python train.py --decay_fraction=0.396 --batch_tokens=131072 --train_tokens=488800000
Each number is 500 + 40 x the weight over its row's rms, rounded and kept within 0 to 999. Layers, rows and columns count from 0. Numbers have three digits each. The size before them is the row's rms in percent of the matrix's.

# layer 6 attention value, 256x224, rms 0.18, rows 191-255, columns 128-159
103:519482497506534582467484446460494448468478515471502490547394512520478487480476482485473586454482
105:577486510484485478521544457545502572452433517446475477468464530473527496435519469495463504488484
105:513456439484450502461489570515529521501464489518499503499535534522454504506519523515435517444585
108:453466534440451468501499516527507498447442481502448380575500534508576434531527545449538501546462
100:466529461413517488563465545548547529466520563532463504477570476449506529603511510508551493498583
097:500475450498474551489439524491526560558519455520497522445592552481405468501478468489458415445506
102:482524466402486487430573436482566526529511522562581512437493578510508538492445475482558511512506
101:534489447448486509498532393558416560466514527447496482507574408539498529486451529516475511449435
097:518513473430506526495466551507535519487499557534530481499450471408423557485515591474550500576552
097:496497542471471493472514451452444529408485477508484544487543537459491511536556502486489508533519
101:514446519518527510511495505445527465497498487535464522436533545408484420475535507485519497559540
099:527490498517460524471409492576476517482526577519547474540515481444540536481482521482473500523474
099:507472462494497473524524462591467506528523542528529527567467465464496471492502508493530474537532
092:446510514455469455534483447481526496510502524533512495497509482529566544478552472500545510566540
102:535439406518494492524515488493575444493446447539495518497539556491529479511528465474602605527460
107:534529506441553537499546532499472537448527467458470416471519470489496464587549466456469466450560
099:486424498531468488561432435477467461494599531526484519519494441461563616553422492486490486501423
101:549491469448548470500479564486535514566424536467438554473515413504515509505469541520548497508535
105:525475601531471538490518515445585399481507539479530572491476543529517505506585590420535547561555
098:542525473497494470494477477512441520485521510466466533524558471456523452489454507500597510410472
097:516498548433454523514463442540537517484562438470505538557516483508460469480458499493522468509514
100:465478548471522491486540516474459510515483487467545523478386459549507463522424407431457517498498
112:477520438450487476528490521528499485529505519422486491567444534440547432509545533513562444480475
098:416439485472551512488522455537530540510524482570552509542543553566519586443485515479460489494553
096:526638486483521564471503463434501541497508504461438533499482509519516534492516514498470460501490
106:462507531484534538573453501520495443555522482509472586448441439468524516503538496474481535502412
094:506510538532488453594501472604532570510503496481471517537534416541476545422512502535446501522488
105:493561476553455485560501546511515523537542465529505463501533430527476479553507459574473602427430
098:412481425551548483435444503529499484569544513528537507463489488533535525490586521526455546486459
106:477474580461536483489553498502421534378487504503479497538463521506533508455524485500501448569472
101:564531531503468497508494501461543451480508458470577487485557484511470512512493501533486521505529
101:472503445459533461483510555467537466481490523502537510561546512533518541447538478546496508535554
102:532437474488511516464531502500630513532523473556483472468439455484520509468485516468486495497541
100:504533503502499492459479565492530551429463543522525487456527559524548497492479499554493543530499
106:444552493560555504501451463467475499422462513576506474491472536527420523479492551453434445498532
096:518438481474559447400471483486497462562476478424576522418468530478504526596510442521508499565517
104:476473479440566409429580526565526491508456515498456465475476495429559526541512444472463508489417
107:525437507524525506494541564533502527423443529511449575472535511510501547494561464498486507449546
102:573504523476526479521489411557489400527536497491438522452480483474530512483474526518502537488520
104:504546524454470437508443515521385559459496491477470530560547411467462494538524445554516539478530
099:442493559560523495510485512462413548559531485528558450471454440530488550555491485529500437467479
099:522453423522506463557506512553481459474496555388506502512464507483539493514463484502553457527471
094:472460462521528461581546487438581472489460505505498539453569523480563574521538523539496456479489
103:471475549467492535454441462487467523534506495500487499532427470513473503494536535467473508578402
104:562551567556509449504483473437425459501479536492555493485495514489468435521519492436490477506524
102:513538526462519487496436440458507541428504513536534510426500550564443412522478467414487525535492
105:479435487502549468465532480582555527498505478539514450498494482480442507433461630515438487469464
094:588446467438540480570484447496540478534511576579522529494467560486459468553497551485533508480524
101:471466493532530447490498533487511503447497559575441460532534527496520513419528505547421550538516
091:603450501452490495443497460512513475518532517453482515518511479460410525556501539554549492503416
102:495549561510550496485463495448467549552450532444465533557502568552499483563482481503430496562467
107:545473486502497569517495472476544408497456486493479480473518517505511502582585467586526523471515
094:550445410546490496457549558516541538488439480524500491448511528529467528513520498541461495561474
099:602502490480515517543511488504491542478457510509498494425513525483510483545569522557509469504466
099:478528478494514511558410563476521504467521512607482536485494517527564485520487465389498488533538
104:528512508541489471478527498473474537455513466472543487546489512466448491495499472401457481557524
092:480495481500618503560485481489529521506498525448483479505527468514500550451452506507422510560494
100:472536554480460533515412487471507579486537486554469518527527462476514478474520451520438511533472
103:440457557507527467566485511491470510392462504486541530480492561465476464474466467446489454565520
097:485577476473495563550479475454460479524467459535495566468507510425504438587563540503586507469479
100:483468477481512471468474530456501490497482493506494509469472574569483436486522494471495546460494
101:557468510485512436552506503512524444447491498538513510516524442496528491468505519515492453587484
100:507494514498514573443474521491464580558476499550421551537478522442488518480475387457473538546452
102:532544546475470512535565508436502508498442466471474494574430575426520524526511464513548479534448
107:507576456499530504518444499458489554471452460476532508505409496539494566546476501486485476417576
# layer 6 attention output (transposed), 256x224, rms 0.14, rows 191-255, columns 128-159
117:475459459495518513427434505579479536539470487505514482498491460548523496465505500488470471473429
094:446447493431480451556492497475484488556503550545486455504464465501449482540516492490546510463513
089:411506493497614442518472526525484509492535421514480506526541587528417439479526494559520515464494
099:535455475508482536527464536508547498498549433474535467400489529508469582509509449520489525515465
096:444516550470520484533497499504542522501468466454506484525536481525513459423485508468493464497493
101:470527546474526519525498521512495470566419424541469467502483535567538549561519513496512517440472
096:547490524522467535510436488460499459542456496530444496542512528423517434553516492517445458490540
092:536474536524528503579478543449538501522519480586478467511478477479476495570498484464479500539545
089:489468489464544488456480567461575494518482549527529535565549547533462475466494489564487481385527
085:490504465503539579464575558468498459535475510503474501553467522524535501480519449505550431504431
095:417474474447555520476451530507505542488543446521545459493447474517520587471442580505556544498544
095:451528521530588489540525543454517418498481409463469486558470547502542448447517511527460539535557
089:574405490490539388555500553499526531500485533472517516466536473402528540516487510516507519481499
088:502440548476508532481531547486470539531599510455462533441471464540391470552476469492474420501488
096:524484583589537448514568509506480523536505528501494504420444466522505491413470461448459446456498
103:470483508503462396521541449518518465542512479463537497572527526490471442579453529472493516535463
092:510539620505493524531507548526477503566477560473504528441492516489475511461523524489492500522519
094:516474613552492512465501513510451465467566524547478466475481506513494587513442486442526496460491
098:479513439435567549478439553483449522528561510480462446448528474505485488400476514482575434456430
092:514546544492509522565564484476506489484510556533555545478480373493430502491465452576481535481527
095:479516524498487463487501510463535470458523432551485459539567542488451519508503522518521493553501
096:552504482517502489461458487474578511449510592431445540486585639479508524519579484457523471484512
095:540431538469506495559469473530473478454449534470528496515461477479531500485421446463519526489543
092:515513497522545491471535526464471490525503575481434438514528527441411472440456533516463468508435
087:531399497493472429520486555445468526462484572491525547528547544484447489541505498458501503477524
095:533491488544512505502485456528413492490451571501480493414501453489482581426460493541510502475554
098:523469480499563501564453427490509507427461439483538584433477535473487484489465495583462484475525
091:529473531549481498451543503514408525531486476498438457467468539483485568423585567533498467492529
094:530526547499448524480561516475508469490501490473497404532520551500575467521545494478468473483604
096:566497543491547491504485442441502461557522472524526575539535531526404548500466524491500555475530
097:421517536534503542482461503540537500464386542542490507441536440472486467567541481490558508510431
092:446475565499504481504473502529481425499522450506465537447416491452407440528481504530585498544492
096:505502537495471502601519468536454522521502475480432495476548511530497497584481533507554507442527
096:505541597482548508493424505438420432482526481559441531538469559527438424504574486518466471457508
097:473512541466522495483544478500504566476542565457507441540542613523501489550482484508519439540595
094:477501480562506469515591481534550472474521526531500500577455548552539496483477509455572496482538
103:524480454545530607512483494488503448577389468502476536428516514513576516508524518535445463544499
095:523554475548604501544569452438478532514518462501493440521490481478481485565476526564544493564470
097:579456495449515539564530549452484591529455497529529457472537491540518578536527459534516559524517
094:465527499565559516481540509500552468480489540523570463473471564417548534516504517480453441493530
094:581536474505456470491551501485530490484535495463447546512493508480487416484538519512485495596525
095:474445520493523531461466499471461536526492526551471533531450515437493618462531498503459536553564
089:473529504519523519417544537519456504522376465503532492487413486540498540564487442475509477544467
091:490497544446495507467557555448553535511493460573480530494520535512555468519447470563545485493515
101:503431549451498514500518521472551543531490462492451506496486532493534530540451464450529493494495
097:467484453499512538492558512472514531460443603456473526594476441461494463522521608596449483494510
092:498508503501487554507524482505478509516479499454507468509550419521511442506531476490518452524574
088:374526510538476503444527481465535489510515453489515465503470441501529588453504445549492519511505
088:558461505510508486458527525474589435497505444492471489459516503482477566531486469492555405456561
082:494503513524568574554489517477559508531464525514516515464439453553527544585537467465528586500533
099:554559457533451478447563551458508462448527505497452455441453528478528495550470465507499562485505
096:472547512476508503486468542526430464543508545519555509518470431493517449498441526482543435545489
088:518488477494481509567509475547527436521444529544522495526453562487596440479484458512523473553540
093:485519489564508540503477505519455500565518450527525532515480436529578513579452493503487546452541
097:497435517488600487494506431480480415509524581403502471426528523502515553525457491540543517447481
095:487480480443487500541442525493419454558582544451445490537539545508529472510501469475455569508509
091:499501565459479460467495468522438505554494504541426512502523501409499473522508492510494476458510
095:520500512494517517446535545539475513476464516540478458502498483452457536485505472515520560539515
096:494543530500612508484452541500499512545502514514482455552552501509456474517437565535521550499498
094:611463472490499516492487480562506454468444519564516486518449452434594502449476476495479568548491
096:501456555497448529429409489477514504537530563471546530522535490523468470499507492557500546520523
091:456463491472492549484505527443425518467519516507489476486542478523500579498510504445521570509558
092:478543537499459501553552511456518483405492555544547506444589454435538497546560477557509464533475
102:539524501534517482424479486541550463459462492482513514399475475541438485534499556434440495530531
091:538502500571481548527495499556488533541498540477457462474484515475484509466568450510517490585469
# layer 6 attention query, 256x224, rms 0.167, rows 192-255, columns 128-159
089:578481509454514478525457504516465514499476472505512500489500520424489469513487557537524539397514
101:545446489472550502593508458440523532494545489509465531491491489493522480504562540481445458444526
101:419594427539488577532470513505486435576538568463473498496506566546579449509435520558542492509481
089:519499511544480538436518576474572560515485524481549515442500544409548507543497503537426485580507
093:492494512467532457462483507444500506438528495518517537481468534500549518565573450488469460501572
092:517540389506513482482490552580489444532480568460420517518493576505528523549499535490508536425491
080:473446536492528502453568523464541490510499569472488400505471452535507521455559489463466602525474
090:526598523537536536490435501506474492540483520533446454502516497488506457462462534456450497533443
089:528496459563490481487443529557474465506504400529454482517464488518527532516543552517532535389478
097:512522468432528461577498437502496499479521470488577487542517443477496460505520489503470538547487
091:495490511487605497506534500444436475435527497457507602531511545517518430517526465550564453471481
096:514511512565469531476441530572471450445496473502461470526508494579492535494533439478442508481483
094:479488400551502536476554475489518502507475519499542519527518526534506451494516525511500454562473
098:502455531501578523501569467522585499504533585518529564483504605476498533497507603479437439545508
092:514494474573460455455469542491478536485523467502428471484469469486507504446485519462482557487439
102:557505523460519487539550480527471534480550492508485488479525545513487446431452479497488551541399
086:479546560526450525495453501589472524515521474489456494465489460533512551500489466438507611506529
100:498557523515476563500501445508513484505537522507466498463506554529561475475498524503476495509503
097:560470517489527510443567538495488500491520523469511525485507521493443503539479475557490575625557
108:504479422528465532474480486540507545419462511418480574525494523443476504454565463523636539456504
113:514471506482551493493524568479527500509444557415485489535496481408470460454562463454605513415497
106:436544405494484507484495571486509539477477521493434466467500480513458538463521564535564477491460
112:530503520525583453457515467528473420572506545481496475529492451453440462540443506508549552476439
107:452529476454486447471456466510563569470570522461496451534571502445490474524504521444442404469498
097:544520463467515460531548538547515480497524466506475440490568500522506475467464385392478526576486
099:520484520466513517494562550512504492478564493481531497523436496481489467494576449476524536488473
105:474501480529436512477524505419481551507429542539462516474489482498524572549502568530403516420488
099:531473488537500511477507520479538486553468549479527435444461497423457550482569493470478513561518
102:499501488416484510599507515567488544488547467508509431509493510526494467456410500432473404526468
107:505614527545545476502552453522473526539514521505498515550497518438472472481591494560503448571476
090:538453425474472449565493572449555518451523453532452438522439492484535506538482532457377562525480
102:532446537485526539518509486488550531435438534555559478456546524517473519506504475473459480474540
168:547471476540487431514512513490493547453530560525502481535489508500473486545490515426441448535535
096:407505573507477568566553527467462428536483496441469507487442490518544519530489518504533412427522
096:527559485567501486471529531544426499475431532450501473539561480504453526445505481552541566496436
104:496458481457566455552471486497479430493491480587532538558565464524492404509509536522506471460559
085:482555549634498541502513545521503476495465516522537533418535543529535479456477545590515424599465
092:507524512452528519511530396535457521507511495543533465552530477482524442531516484510485539461552
096:496477480439422458479484507517483550527520525547490468478497537475536491456477467454484484476551
086:514497496491506509475459415486485480462487519531473537537517505467463489534520407480535522566513
099:517538503526483493438483522487482515458514537509502493527518435618482552589526491548523531496519
087:492495527491419467480608474452509461485559439499529496494510454512445487541450440501520467540507
095:498481490554523523499522579517388536502562516569550455459544536461493507510492502445449512448541
105:513502557555547502468547491451571511480496449490470494491575505466472544533458476521478538560470
097:532519508494526558479495511543458443507463457546552483473509497515454451396516507532517496454530
096:607522498453487449468507547494551448507530522494460479441472546480468505453501615481527498494452
087:503493456470524500536487505488506469433445506474526512536464523482542534526503540529518500432481
103:440534536482528538473506518490490521539505496455523503520478537592431526457517514474528450504439
091:451493491483474538543479583470500490507580457541536497497496527487563496591475484498468496474507
099:464535561491479451496523609456523514517471471435493468528499531482381486497511453527472458538552
097:457444481525406515535537455462472471521493461563547534482484445520498525477457427480561435471556
102:550556474533458513412523534512507488467565521518541472462548519422501510571574518525534446433496
105:462502532550517452461523516450512519491558470486507483481442550485494514458420511503508451535473
104:486508532416575491548443499552446518477549456469554436517555491472536447478493554455438560488553
100:507492434486485544589459524522501538445534491508549490516477463477544499508557500467471557518447
098:549513623469547463539485496553462574584515469487472520500474435516516521455508461458483502533475
101:529543516426518555533523512481483552482493529515461517413444446494488496478483449534511482507547
108:461437500603457469521500465523533439547525490501527506544518479490511483490421524537437501535487
104:528467537467511527480433529440482503500493561493510470537444495468532555523486528503469475466597
109:491546571414506455554531381547518474464526453506522527405503495534439476510503468493544436531542
105:495462484492430488466476517516548560423490482547487477537432440552503489566491469445521496567446
099:544516494519533488493487536578500443467502451487475465459436501494457481491423530480441506457458
104:511511497435469513497480465559500473549474473546472548496480458446501443570450448549523495497390
102:473529493561530495413558595437447450477427551465463515509488516444550551471522460422459455473517
# layer 6 attention key, 256x224, rms 0.161, rows 192-255, columns 128-159
116:522536532505514515501524510428479419455565517460511475516514501484531507538517531448487504486550
109:488492459512529469491480524561430454578451510523461493424423538518491422446507450481451486528522
120:519571541430475525516498505507448516517518517500498517514532501511520530525511624543464573434535
097:521504497530489452492498529441461450435599510551415479531490524456508531562436532478516515447482
083:527489516466431487521552536411517464492572500514445565448528499456436518534467449542506529463458
084:475520550442485543499595505542514499508531460518517594476580525501501452481528474509528500481473
097:453407491535469530468532479579496492485508425461502581587498459532506511427525537524554505474472
096:475457456511509443461481540498492490534554581525516532526445473512506411535540460497533410433475
096:462481562488523506444505559517461483519464537496474541521527479424497532505567502571493539547454
091:535510506479583481496464385485526519517540482452446448523481481541538511478474541482441481562480
094:560475461436546530527432406454500520508488476458525526493456511512513509466511506490510552534492
094:482467471487511570519515557527481469465427531532523452422539570512507473502496545519525517552421
088:504504442495499530533442533537504529486496457478532461499547531545550437472522543423439472542477
099:543512515528474562489491388457516463566480485522462556502497485411514517550482495486454500478544
098:466454550548501495396526557475472542444489516552471465523479583483432511625474486499499536555486
100:588535490459478455438519478433548485544550532506497512430511536455447440584565462494603539533485
079:448505549488558536462529561532480514427451496553466469464528463485491489561477524487470521527484
093:531549546425553512482496482483460551491518515488503429518530486568583487487465471457453492519495
100:548451419462477516528447513501492523506545471485511512476567501577508523503414564524462459509549
101:463494488481445524465445498472488568424420540504452468510499479517481552437546510505523607525560
112:491491528522512480564432469501521530484504502538464476471553486468490500497486574427456428465497
113:453487428525534487457538468457440524492486502508514443509398474493503562428513493475535459458439
104:437542453508578499524451576438475491541504456490410443535529505514453474422512464455441481490487
103:540422472474512516501522517556469511526420487464563522511499502540558441534484566516559452480460
097:465517466538484506552445557504557445573508482565488507429512453537486431447448532465527449508452
102:535482528487497551500563478554508442540515446471550519517498505448510529466551487498517497589442
111:433532473500461500535515508426499516542477496523486497496556399518481547602492509552462505450514
098:515498511511520501541476460590518500547524479536443427504457556512456507400515502461441501448542
110:510459504538493535525539487486515555508532457554508500488515468495470536529476545494529423446466
103:540475538529480461493503489491487504532492543462499486471458462553490514511518479460535501552475
096:551549473477503551548522534433516487488517436566491459552500431547477535578524579543533568544569
105:504542501583542545517433451550500476475513498521546476530443570489496539496532494477440509525544
141:509526429495510552473493497472453535601482502460460529472464519502541484430538578546452548465487
124:526507474449455552497535399557472507513392476527435519516523469502541463468526565546448546501505
092:495538557468522564517454507539522500497577473468507489549528507490574489527509490516557541522460
093:548493539503526562470514462466546522534476462515466411532565521528563456523539520519465526507543
095:492563579472541500502482520478533498477521447526486466581519506501517482475501518474508545575494
089:434477516594499469424408570480482493397515477470531494486419538468522481497491472461479488497514
089:507587537473532527499562548517523462539575422469458464463538490417483580501505432492500528473506
084:454481518538465423437500452490468515467484505495466516539485491486408514576540420558497522539468
093:503459450470578445425490473485535529504499504493518464521463586499522494506392509609595630402458
087:528541494436564507492489477537474564469508477467506478468493574568531504422484571514434528531493
094:511516499511519470544538474486468535519547498482428482518584517458504394502571524475460462464518
115:586456515496481521465441478502496529504501493523486510587505471463476498509501513510522497501528
097:543473452489450534475474483514531591432444473523578548513506540501487539436488465465516428581505
091:474507517478507567560498491515518489536606458552509479451507459415426415495463536591467515486502
085:525484502472492454473578483574498522421480534468452547510506496506505540500515461521514462442520
102:514477490489482500530409502484458486540560464470474470521505478460527471502518466436488501439452
103:470488532507541470539460547506605501510533559540543480556463554429528564502470413475550426494474
098:525499569454502535550550450524555524474498418502484551419485542468515489525504484477511540411550
097:478464475557469521516557510552402510475475444538546563524531478521463470495479513427568482571487
100:555540475491496495513552546609462511474560437525486531526538525454537473458513519543456465507497
105:524484556462523502420525473470538490582510512472455496468555514524510484513531578480556463447467
098:510460493536490475496482450502450528509569533490407514491487549540510504516507456516471486510473
100:516479508464447434533467444508489493380531576523507509503523527523515511578497492484472556540498
104:521429546529538548507515528538504517533505522484457436557412495489454425482512447453439546501515
116:550516538478515508524499499504452455445562468500538535360424502523537506526532414501442541522558
115:508451508481408439440458518465516470528507472454458493499465481527452445474484498499437461519593
102:586403539509528484499516513464463470523536489494482469519473486446427487564493461486477444523570
108:510557502480447443540529500469495394430579517397572492494525467463511497486526483471475472576487
113:503481427441553560427530469535562514491496509486588455505505493473508523519483470513530486559504
116:518590513496535452452551518485507469525461441481435467479447500543543493485508473568459500496445
090:538528527490441550505512411515551512467496540541471537523416544461463494606505491545542425414514
102:538564525534574468508538433523458469494430508479484544469422526470560463479528484487508505464443
# layer 6 MLP gate, 576x224, rms 0.182, rows 0-50, columns 128-159
102:560452495477492485530527505484453494463504387481563535519515485473500456529473457532435481456509
098:525482510460489508511458462436497479460503480525433512535530518445465560496430531565522420516499
103:550433542491550463491505461519535536529455547531535510537514466473507434544471473507476493475529
098:508439560458468499513477534500530539544495479542521481556467476510562469514567539494525540489524
098:512530536471522554452454498527485469561520523567402466511538444527503492587519503479503441467474
099:554468480544503581533513486532546502500515472484412550473514525499507519472589353446470524518429
105:518543485445540513514486515623463503499446440546467474503503520466478464507459472483517482502436
103:459456522446484521541527513501523459516534557442451542442558566501472518511515527416475516514476
099:475520521464514500510584478503498537487443495517507544483503473523419489528431564448532496556503
103:441564483547484509355504516447521481516522494562454536488496558530466529493486510570478473498481
108:513533552451458398533526465537499488455521483533473515552490533466557427490527518589506493532502
103:526484556428532560471449510496474540484516427392515509459498494398519529489515586440556493508477
106:521526499507448437537434450515565418541519445504502521510453482559487505532542546564499467416466
101:482445540518474523508488509438489533458432480537478503526549568538539544449525483542537489478519
106:520477465527560524518519549511528446462420496517466499502505495447574489523538495482515495499428
103:492515469486478478536511396581541451502489486450504508561518410474447476520548566474464490448444
104:544477437516517480498440476420497475426528465541457581497532564552426584469535509513493502526470
098:474491477546479482448525450474528452531529506528523490559494529514530501506492473502432533486547
096:521463474433463555564440492526541483442509521570476470457513535549556484524541469489554442501508
103:523411449505530490502537489484530490542535483560495539508506531506515547566505510511541463484436
099:524462534531509478442485526460415479536381504521501559523547505535510400485450568540518502565520
099:515512591564485568497474478442504499455517545546505491494439520498512508476560538475445482533503
099:516467517428409543455553482506545518452460532436523544554509532542505446423537530434515500490485
100:510459549517443475583502477511400551524501426545432536519590534484460501448470559547522483498489
102:514553529497561504525470424536554525495405521475513561545558452520498600514480533462490536467536
102:516444465576451513489519485454487500530540486452481556463435528514559470521497477435557526565469
100:560476476477463448555438518577508566471560516535501471549507578508496548519490538484476519459420
105:466545501426557527445473422476568517503536496535447504481569543527529552597496486519522422536492
099:542553550461563421485474448480449428465469518471493491491421471477559464468470494543523492469500
087:475526507554567489483450555515570501499460470435539470512497495473598554464555500421479526521401
099:493450481461458519452518508476493532484528459519426523555538516403537526500492518549576512442461
100:494506479511479500511587578465410528495518448565503504533458507552535501520475530520467485532530
102:587489526461512489556370585519491523477536461413484484572534507497449572570544507518478501460520
099:562434483492540500494455443501522485529469479462490441490467502553535547468467540448473516524470
099:545535536505502554530490608536500506429446475511476522482457459488520495580481496445408469451479
101:565528514517521513542416503462459474550440526515520537545497535489549451476517499566570493491540
097:512513461526460506451490429445487518528497546432537426461497422494475479500479549518579504559548
097:466535392455403531524457471435533538558508549487514492556502498496504462470447507463491564535502
094:508493464455540508524490462542443439450508556589490552525472455508557520519450502528495531464471
107:497508481438451486462474469537486459526465542468513422433479485521500501464535479552478463577522
102:506497508472429487535488459511532544496544498531515462473492514522473520536546498428473521462509
103:527428510514481557525521496519499542511529412479506543475531544493534523456449575483553483592539
108:579446488531499451468533508561575486496546523531505526557538447543494526549453456413498545442507
103:490524536534511436502519488455503531406568492508544481528530466418461490487534553517512529505521
099:441466532510527552463540497508491504427427418482438453519483429477503511440475439457479453481532
103:516425517477576435411512559393453549506532485556512530483492526529481500457495496506486457518534
099:474504531512577524524510480526518442490537535516527477518471549499457469517532479458544482487545
100:509465536513533522566532533504525509451430491509479460605538460504452560443441559504531496490513
100:477497510446458531474455457480572513459537478534450473502527491529425509466489560469488436450517
098:491402458479552444483484555535549392532543421496447480453451474559458516536466496501512466401513
101:468483539592484486477553532466507421560536509510533486578477462409484501447538582468523516478452
# layer 6 MLP up, 576x224, rms 0.187, rows 0-50, columns 128-159
103:514524510476478438521513522435533486462482431486436513493573527492481471483524525527453533502409
096:452542503483533476522484486488503522526496451518479541521515531533551404511510491504466518487566
101:501526378472511485508521418553429563551524516503397474498548502500441533503475463431449539567575
094:520516494553519541447475424476578553498440491486498487501498529513488575396463555534441543462566
099:541457513503451491490506482431404483390532442601437484498518470493500569525496494491457514578469
096:535456515519463565463500551498554491521566503512475548459500511510551461513571441504540508553583
104:522556491482492478488453521558485569432526549450495498543440512520456503590537502512469494567508
100:542498462464451413479515521507475429561499501530526431494450506434490449483469560484546488629471
101:582481549488505465497461448501461532495463455450531423444495524513458541537453462503541492501547
101:514491467520450537581507521475541575497467446576469541462483450517525543509494528476522544497489
106:498520472569545521493530534493479490543485492494489437559514539526509532405557489446474478449509
103:386492533469561492504499462492520457555467495432533558472489455519507449482488534514433458598563
102:474507478482451502493509566443523534429576513457420451474472524492551441482561505439502493505516
096:509567471475542508564449558610502558480493505466434513481473530518460532526546486551536530501533
102:494564517511518443551546527496473542470542506512491490515410549465558534489495515491480487470525
101:466450511493460490469542518450540526553469522586482457439523503573569502571435527444572460476536
101:473485590515500513453419469529561510498455506487465507508495496535491481512384543413500516471479
097:469544462477393497476534540430434540509577481468538488537449504491487451451458503477490448508473
101:458476455471473555628499560412488533547572513534530504518450493533432482415464489513442556490482
104:551445481459530536520470462524516447532467568451494476526536492485534530531417452516473520504496
097:457551495509489496544507521571517492484563493501566498497495538538496570584470515465483508494503
101:498521515509492535536452549509460463469420498503520544486437422500494540472502481556513468487491
100:531446497460512505484534564503461443509556451541539482473468447505541477570413424514494530547512
096:450522508408433556481520482501446486501519483480483477539502487508539415445497449489475485524540
100:504497494477546524528508477497490514505478456472467541495528512441442512584441477532514501459478
106:456457526478539532579495461510469564402470537526551509486519536501564424433476493544491549466538
100:477457573528446445472493547428526440566556528537427498482547503540525543476531469434480521562491
103:430483468517503554532447471474471473515538511503509458500483522541493438497463494536459470475523
097:465475472534513541457591464572479534444501460510417573501465485562527443506534536499471439568527
085:495512497506475465525452476473438550473512420539532586495512490463436465532463513582528465473471
097:516545414481525482605460551460479507490454498515474477537508497435447503471499477488413479419496
099:482493518533488467576561513532475541529515525581546493443550544423504485486513515572516491531535
093:502517515597564476466417505530536535483525468451488547508496535537536470504497519472480470535443
097:494491537498509493484467537483442525484571518478494495557447443492577506527495482407436444538520
094:473494440495513531474513490542524478518414558513482476515450457519486478526445493443525474500527
100:498526494468417492438415432495433499455496490485478421575500493575516579521429545508441504485511
101:511468491560500500533545440444598438478474549505527436550485509531515454527471498446499496555492
099:479436530549463567499457565625490488531550514551487461544494540538533556536554491497503526462493
093:463471533421486525502455460512510450466523454505535393546398478510481535507467483437427482517539
107:594569442487522489534527508487469479573511436510549422472518520509506466555502499431509498480516
101:458527485510417508472466483598532516459543492432450508561491509557460509540529537420447479554491
098:432504449408516462432431424476486469472539500565455491463511552392521496570558522575445505474476
101:454525473487504419587553555476546454538466495477486521504542524458519577543415563526469431470436
102:513567510482570510487497578509510525485546487512465531540510460416421422533486523504493512506525
097:523523504440565530553546516448501507478557509449532496550547575428452466528471547430509474489459
100:513493553507429515500506436489544529492529542463500524421507523495520565516496507479521494532520
099:471473446477457451509564516418417517515531521492476555492498514475470545517433495515437535498500
100:449535513539496513459546569466493478531571469391419438457530460510487527519532508474486513502505
098:511513472519473424488511440509451492499513592501437473486494455488515582467471496467478471471522
101:512517501511441489506463489523593506497491527564455508496521505454481474476470506513536512484454
100:524472543564458550435522475518477479532492512479573535494471589509505492515491518463579614526502
# layer 6 MLP down (transposed), 576x224, rms 0.166, rows 0-50, columns 128-159
103:533550498556463496582506475502464543583517528483519549542528440506477504465495419534515451558575
101:515509511469544488519495477481556503587467507533510503435467478584463523505443515458545491446509
099:549452590450496515560491511497522522490497474557508491506449501502558433483488526559514496476539
095:561517554583564471552447568508516480557510524407502507461462472475498470540495470416492449524439
099:491539541447484532501512549499587523543441525557474508497474466438539422476431382503490519454475
099:459460529420464447496534451484487545539455477487491451434463547538459481561479524542426468469496
099:534497568476469477510538456475529590483474541482612523516517556467475550547515493516485475494461
101:489481472519497553463483500419515518461515500434462446482485401478514512510514515488437443464494
099:491461518521545485489565549459509466446495526454521545461532492491504447492485489492499435440495
108:439583503479480510429526424473510447504501518476440485517510555547476452501505521552442414479517
106:518544467465461480508473452520475477459466434517502585475457542453470494503519547565460445510424
100:470521438532564441537447504460533502434480571497528518558508521536583587541502435527495489502477
103:493576525450507491529512498518606559522473475569566549504530475532483519514482517460492448467507
098:535465495462523507467571454435483417514486502500503508519555489478525470487486503484429587453491
102:528497529455532529520474510414537571555526493538490526526554503594557470547575478525523494511469
096:544443450513518588517514493530476473499505485588537593410449561511538513472502497601512488492511
106:466528496528551529507557608490425462523519516489470455508479568515516499505540508557542484475443
104:509536527384525505567548505566533492558495516489478442557489518478524522461492500479582406521478
104:494471398555481459467566511453477537468539536544458548475501491436532527512513562495567410530545
102:412556426492505421512507496476509509494535470441523519497530506482505463533555477533574514514547
099:614487481493508471458476547498482455527508456551466491487523530490494500497437436520549564536527
098:508485473455434449441526470484469560546550590544508404515547500495484522492504521434553474480475
099:591586509542460498483488429486487494511422442581477421464461484531368526492649523491490526572481
097:498545587518489517495567523492514502496558572510466466421525570413551550531500565500519463507515
104:440487475524476457553407522518561536548537522464532517467485547542454553542497488466535452492507
103:640460497546461535505534554443467505564523492480468474481473494584493465487481508555461492544471
097:498548525525546532507535538503476488569515466560413436546514518552527464504509545528441498563548
102:481560493425485493480507537609528484436472502482532502491454444501460512585500466477586489498485
099:523495499447451507522418506451540463565446447487537484491485554480456487470485465437511457501451
105:465520511521552488410527542522540454514443533428522471556471531517575538449544503435515520527469
098:485538513542513497485532478537496489506576500469480553462527505528564518540488495450568528492488
096:451530415467493437509470507442537520428529551519521515534487551428474502553477552520525415459522
099:527477598474504496491599504559545527526479493492502522578500541497464496427579497549494429459498
096:513543572530513574563566528516482494555468442546536482499513474476446505493508502577490526476518
100:530498466514474504527532451469517550565560506485524473572491504479534478516482431517495586567508
099:558488465501535527532592481525498500583510507515524564546464475545487511561500428482494492547521
100:467538525460493473492540480584453549515530507539525482479456514503509587451519506447520557462456
102:563571508543519493450553489475493419465511535481426441449533494478488553529520523457548494439497
095:528552507516466503485486500555463541510540559479447555518483475434499479489523455516522506537526
109:485465589536481487497532525488488557497472544490562489474562586526496504487507498492519487435465
102:455515485483577509501493496368479521484440503539487422492494557493553472453400517530475451562535
096:489470483532570509537494541498519460619480554524541475514560506517512432471438496490542465476478
104:446550507459449491492511515458442554559553496535512476462444514506506459492488500550611530485455
101:522452491509515517453522392555479538568445530492492411534445500564533588496528438525498512536472
100:535492414578445508443528497493522483468484499570429502491509562441561498540551620427466478513478
104:490478481526472491515464455443434494520567514511517406503458529520502423481487452558456439459512
093:500504530530475525517505510506430514501521519506515489480492542534435531555511463553489514440496
101:487465526450488476472470499560461526461529480539499468479460498491471467465458481517502533471403
095:524463479531544472578495520484462519487457532536509486523453505509465457500555447504579453524467
098:434503425509474460529545498471480464426496414592457550513492459568504462511497464517506466432566
097:508530517437482516491526498502496530515508497478504508540558455519509434497468565509480586470513